Each number is 128 + 32 x the weight over the matrix's rms, rounded and kept within 0 to 255. Layers, rows and columns count from 0.

# layer 5 MLP down (transposed), 384x96, rms 0.0757, rows 2-18, columns 0-95
[[136 157 146 169 143 100  88 171 144 129 145  77  81 176  89  70 131 146 137 123  85  90 141 139  56  99 128 124 171 101 137 108 139 167 103 184 140 117 163 160 147  88 143  89 124 107 150 140 159 165 105 116 110 151 100 183  75 168 121 134  79  66 116  85 148 141  83  83 163 148 118 126 102 122 118 151  86 136 148 164 126 165 139 174 126 107 121 102 157 168 121 134 135 125 112 172]
 [149 131 115 127 143 148 161 173 100  98  91  79 166 140 114  80 163 106 144 101 125 150 166 108 118 145 206 138  76 182 139  98 157 102 150  98 176  54  78 189  97 129 117 129 104 154 173  74 154 113 133 141 117 143 121 102 110 119 122 130 145 157  75 107 113 144 132  84 141 114  56 129 101 118 167 128  99 107  94  51 156 186 143 116 202 134 176  92 145 163 105 161 142 139 113 131]
 [187 156 118 110 131  99 164 151 148 119 138 128 188 116  90 146 143 114 129 204  90  98 104 150  83 172 141 126 109 132 142 138 160  78 139 107 128  89  90  96 117 132 111 162 158 117 122 102 170 136 161 111 122 162 127 172 130 118  85 143  68  98 190  40 139 144 143 108 158 125 109 131 107 137 102 121 123  24 176 116 135  72  84  98 127  85 138 140 162  77 134 122 144 114  72 188]
 [ 93 130 180 159 116  98 132 125 112  88 124 112 175  86 168  97 110 130 145 170  97 126  56 122 101 126 105 137 144 141 173 140 140  44 129 131 154  71 122 115 108 103 133  41  99 127 109 157 198 128 146 143  91 123  84 100  84  93 127 162 120 153 130 125 135  73 139 161 127 123 166 148 141 121 170 130 132 128 110  64 143 113 101  91 132 125 155 144  69 208 146 208 151 131 133 105]
 [107 192 110 152 120 153 197 171 187 132 197 137  99 171 166 126 173 115 127 120 155 137 125 114 156 130 139 144 145 154 179 122 137 168 114 107 100 129 150 101 133 132 138 153 107 137 178 126 113 139 146  75 137 120 156 137 159 176 117  98 170 132 160  70 109 162 165 157 124 135 105 146 157 133 141 107 112 129  81 175 133 156 138 121 134  93  76 112 128 131 119  81  97 127  97 166]
 [ 82 141 104 151 120 138 175  65 114 130 117 177 187 134 121 114 125 207  91 110 153 110 194 121 177 146 157 105 150 163 117 119 105 156  97  81 116 113 107 146 127 171 122  98 150 134  90 172 130 131 134 180 128  68 104 177 143 103 106 156  99 139 124 103 148 117 121  89 136 125 141 177 116 141 138 175  97 135 122 113 118 147 120  90  55 140  79 105 143 142 129 153 147 106 179  95]
 [ 62 122 176 130 162 125 156 164 190  84 150 171 127 190  71 138 128 132 122 207 117 143  57  86 157 161 162 116  99 141 157  86 152  59  98 142 150 148 137 120 154  97 164 133  99 151 114 113 148 143 116 171  77 142 110 135  86 100  83 195 170  85 145 170 148 141 120 110 122 121 136 137 138  95  88 137 154  92  78 132 101 127 194 105 163 160 109 160 110 107 134 114 185  91 154  94]
 [ 96 154 129  68  76 144  93 149 173 109 118 107 140 155 164 158 108 106 106 122 132 185 115  57 157 143  81 150 158 149  94 100 149 118 123 136 126 127 179 105 137 185 142 167 173 146  97 150 131 150 130 114 112 118  80 112 139 149 118  88 190 109  98 135 147  28 148 138  83 119 171 125 138 131 163 105 151 188  93 156 139 107 126 155  96 132 149  98 106  92 160 162 138 124 112 124]
 [ 95 186 113 140  91 108 138 137 119 143  84 132 145 123 108 157 157  97 117 131 217 100  90 156 167 132 151 179 160  86  71 107 101 170 113  92 187 175 156 120 104 178 144 174 106  93 142 169 132 135 145 102 147 149 106 191 104 113 140 123  89 173 113 123 171 101 169 153 155 113  96 110 172 142 172  98 148 126 118 146  90 188 155 152 127 174  72 120  85 141 139 179 139 169 149  87]
 [109 105 116 115  97 106 134 165 115 132 142 135 122 148 196 176  88 133 103 169 142 136 154 177 117 107 138  96 109 132 158 207 104 140 129 206  92 140  59 120 172 182 115 127 147 118  98  69 127  51 106 145  86 171 169 109 126 155 137 100 167 155 117 149 171 122 146 118  93 107 123 133  89 149 162  92 128 112 115 190  78 159 150 141 153 153 116 132 135 138 169 142 164 144  92 102]
 [132 120 152  87 126 122 182 134 137  57 138 145 101 141 112 118 120 125  62 104 116 139  89 163 111 115  71 159  83 107  76 116 134 129 109 105 124 155 108 161 164 125  84 160 122 118 138 139 134 147 114 121 103 144  65  88  70 178 110 176 184 167 110 177 121 134 181 110 118 155  61 112 162 145 123 188 153 189 127 184 142 101 124  95 152 142 118 158 149 119  94 191 121 150 118 102]
 [166 111 194 150  81 151 101 150 112 146  98 139  84 132 132 122 111 135 131 117 124  82 155 162  99 163 113 133  92 122 128 132 103 140  70 168 158 124  93 178 132 129  89 169 172 129 115 125 142  98 104 165 206 123 151  76 146 100  88 111 104 162 135 135 137 108  96 137 142 127 135  64 142 155 150 157 128 113 148 109  82  33  70 129 165 121 233  99 141 209 125 115 163 137 136 101]
 [106  73 178 162  72 173 162 110 100  89 213 152 196 109  98 128  83 148 147 172 119 137 137 120 137 130 104 149 150 124 156 110 154 105 123 140  93 154 125 128 134 102 145 180 139 103 138 154 128 164 181  59 215  86  90 174 119 117 116 149  77 162 110 147 153  96 159 152 145 135  81  75  81 109 150 150 144  86 133 136 174  76 207 167 127 131 108 144  60 107  91 150 160 129 131 150]
 [ 92  50 112 177  81 118 135 125 199 155  72 149  91 130  91 159  64 128  76  69 137 146 174 145 132 123 104 136 138 125 144  90 152 133 133 107 122 120 123 128 146 143 130 119 126  78  98  96 119 165  71 117 161 123 122 109 153 104  82 169  83 149 120  85 116 113  75 111 100 107 140 149 142  84 143 171 146 155 132 193 145 129  89 137 132 184 128 168 148  96 112 174 103 171 126  83]
 [123  86 102  74 149  70 108 133 115 111 109  93 109 154 165 167 154 172  68  95 133 101 152 112 122 129  73  81 119  64 159 108  97 160 100 100 124 118 155 136 104 138 148 164 120 133 121 188 139 112 111 128 123 119 148 115 140 120 133 111 135 112 135  76 145 142 146 156 172 151 120 117 133 157 121 122 125 140  85 110 102 199  68 124 131 135  65 119 138 121  83 118 147 108 102  80]
 [149  85 163 167 148 173 131 161 168  83  54  74 127  99 119 207 109 175  51 130 105 135  78 135 111 129 137  95  75 105  86 114  97 162 160 141 156 104 148  92 139 160 145 110  65  94  93 128 154 129 192 123 147  58  97 119 147 121 145 148  70 167 192 140 123 143 172 108 122 133  99 103 105 140 136 112  84 118 127 106 199  94 156  95 154  66 156  93 158 161 101 142 111 157 130 155]
 [202 112 161 125 134 138 123 126  76 116 147 121 151  69 144 156  45 164  77 139 111 204 165 124  62 185 157  99 139 165 146 131 141 153 141 122  92 164 108 182 101 135 123 186 110 144 122 179 134 148 118 129 153 101 137 177 123 133 148 165 123  84  98 112 166 109 183  99 110  88 124 137 122 160 145 203 137 102 155  98 120 134  77 126 100 131 141 108 160 123 136 154 143  81  96 149]]
# layer 5 MLP up, 384x96, rms 0.0759, rows 3-18, columns 0-95
[[135 114 189 146 129  94 115 128 129  98 129 120 122 137 123 140 113 128  87 142 119 128 113 144 157  68 125 177 198 151 123 133  82 122  95  84  86 154 153 147 143 141 138  70 157 114  70  74  70 167 121 165 119 165 155  93 136 153 108 100 127 129 105 141 157 121 175 156  73 147 136  92 114 160 120 109 127 132 122 141  89  62 105 114 130 135 114 162 121 119 120 109 176 121 136 195]
 [137  99  89 104 120 146 108 149 133 115 118 170  88  65 133  63 155 213  83 112 127 122 145 150 143  97  73 147 112 152 159  19 122 128 112 126 125 133 133 184 141  97 121 154  67 136 140 147 150 120 170 190 116 127  99 115  90 116  98 140 138 233 117 140 130 133 128 101 204 136 108 148 127 148 129 163 133 135 119 122 165 190 154 132 180 124 127 167 128 129 169 111 121 181 120  76]
 [ 81 120 117 124 143 153 101 178  61 107 170 139 146  92  82 172 113 135 110 102 228 101 100 185 144 125 132  96  87 123 131  98  99  93  52 149 123  94 169 122 137  54 116 157 123 118  39 125 130 144 195 165 108 123  98 122 108 119 172 123 197 195 120  68 145 183 140  85 144 131 131 157 117 138 143 112 103 113 138 137 198 139 123 159 116 113 171 135 105 120  53  54 168 145 132 124]
 [107  83 157 139  91  75  80 140 161 113  95 141 138 102 112  91 160  76 189  74 102 171 170 211 142 147  94  95  71 126 108 130 156 111 138 110  66  99  69 142  97  85 121 151 113 152  92 171 159  96  92 113 185 144 119 136  92 168 187 175 155 102 134 143 130 115 110  99 145 154 125 107  96 107 101 136 160 169 167 118 132 129 120 126 102  72 111 132 108 155 106 121 143 129 145 102]
 [ 82 121 109  89 144 149 173 123 123  67 105 172 107 157 150 172 152  81 163 142 120 134  54 125 145 137 151 136 145 122 105 151 164 134 126 113 140 157 159 127 125  95  85 170  92  73 107  97 130  96 123  74 132 121 137 111 157  75 135 193 126 135 110 101  88 120 123 119 154 146  73 108 128 135 139 154 182 130 185 133 149  94 133 134 137 166 158 116 144 107 100  81 117 148 136 137]
 [155 194 139 106 108 112 186 111 173 119 115 145  90 136 100 169  87 173 131 121 152 107 138 109 128  89  61  96 145 119 122 118 178 133 120 108 133  76 149 139 135  81 125 140  88  99 159 158 184 107 102 115  80 122 113 175 149 134 146 152  78 131 107  73 191 146 126  79 130 125 114  35 174 160  76 152 143  73 173 142 114 126 146 123 168 177 112 180 107 164 171 166 167 128 112  84]
 [ 95 113 128  90 119 135 121 111 123 174 149 120  68 128  99 155  82 142 166  97 101 152  70 140 108 103 139  43 112  90 122 135 117  66 116 111 120  57  96 107  94 127 108 133 132 139 138 135 132 140  96  99 116 141  72 161 159 170 174  59 180 156 146 144 149 113 141 159 118 214 137  79 169 156 112 134 104 143 119 178  81 119 116 172 119 136 113 177 162 105 156 126 152 144 109 122]
 [113 119  91 115 161  95 154 104  85 156 141 137 111 117 111 183 139 170 165  65  75 170 148 175 121  93 124 144 134 217  72 159 173 137 115 144 108 174 124 159 169 119 181 105  99 100 149 139 164 150 127 146 151 143  66 156 189 137 150 108 121 107 123 137 114 105 111  72 104 112 136 149 107 128  71 215  86 148 131 149 104 142 140  81 135 193 171  98 106 140 141  80  74 159 110 172]
 [112 134 143 163 199 106 118  83 136 128 153 126  88 121  93 120 144  90 139 135 105 138  83 117 113  63 147  69 134 108 125  82 131 100  95 182  84  87 161 106 115 134 148 130 125 138 190 185 135 200 124 132 162  42  79 129  73 127 168 110 145  92 116  73 130 156 135 172 132 131 129 160 118 171  96 115 133 139 123 108 109 181 112 118 114  95 157  95 157 117 179  87 178 151 130 181]
 [103 142 165 146 128 118 124  76  81 161 130 154 117 112 143 189 180 113 133 154 203 155 157 155 120 158 113 124 138 120 189 110  93 131 136 199 132  96 150  81 135 151 119  91 184 140 126 109 109 118  62  91 181 113 206 115 135  89 157 110 113  84  56 128 113 106  83 141 117 120 139 126 152 121 145  90  54  86 120 165 163 187 138 111 146 137 104 155  52 162 141 128 100 100 121 170]
 [100  93  75 144 122 122 140  82 124  73 113  83  92 123 172 112 171 150 131 114 143 164 123 130 152  81 131 200 119 128 143 137 173 166 226  58 133  71 118  89 149 105 175 113  95 139 169 103 161 171 116 164  80  87 135  99 128 134 228 150 120 114 155 130 105 238 129 134 191 124 138 145 128 129 134 102 149 116 134 165  84 116 169 113 137 109 108 129 163 190  85 127 132 148 126 153]
 [123 175 102 104 159 166 158 140 113  86 155 124 108 137 177 134 128 146  85  63 147  65  55 134 155 114 179 100  88 187 113 104 148 148  98 118 123 160 131 102  95 118 113 137 122 107 167  79 117 100 169 150 146  73 195 101  75 121 155  94 134  68 171 105 102 174 117 144  87 127  74  77  91 116 125 140 180 136 184 175 118 159 187 158 160 117 130 141 149  71  76 144 148 152 182 143]
 [112 229 110 139  94 167  97 146 194 141 101 127  84 109 108 138 142 152 126 119 115 139 108 163 107 119 121 174  99 201 143  99 132 127 133  83 108 106 149 143 106 109 176 143 109 104 105 108 201 123 116 121 166 152 142 133 170 105  93  69 175 162 127 117  98 116 179 120 126 174 114  96 135  92  88 162  91 146 121  75 144  65 139 108 130  94  74 168 126 104  74 134 130 116 126 147]
 [156 134 138 136 127 112 146 172 126 132 112 125  41  71 149 110  92 154 169  91 113 141 119 139 146 118 149 124 137 166 122 156 124  50 122 101 159 116 126 109 108 162 144 112 101  97 143 109  90 135 155 140 192 132 126 133 148  81  70 108 133 116 132 161 199  79 152 127 138 163 140 130 153 144 170 134 126 174  98 148 143 107 140  85  88 127 147 124  97  99 125  43 160 175 128 194]
 [127 113 105 116 162 154 124 145 135 116 127 118  85 135 140 150 167 166 193  85 117 122 170 138 155 133 132 135 131 111 154 127 117 184 145  97  86 157 169 134 157 143 144 134 129 105 153 178  59 115 110 161 142 143 117 142 135  83  55 143 133 147 105 144 128 155  68  82 135 132 127  79 111  96 149 125  94  83  76 181 162  47  93 155 156 103 119 136 147 152 203  96 124 155 138 158]
 [185  90  71 127 106  90 117 137  82 126 109 102 126 104 183 101 145 121 136 142 175 133 103  24 166 129 140  94 137 152 116 143 135 116  56 132 133 111  64 107 146 166 147 102  84 147 143 148 146 202  92 113 123 141 133 117  72  96  56 160 153 134  99 101 120 120 135 189 128 137 176  88 118 148  95 100 157 134 142 138  39 115 160 194 128 168 155 149 104 139  60 175 125 154 140  99]]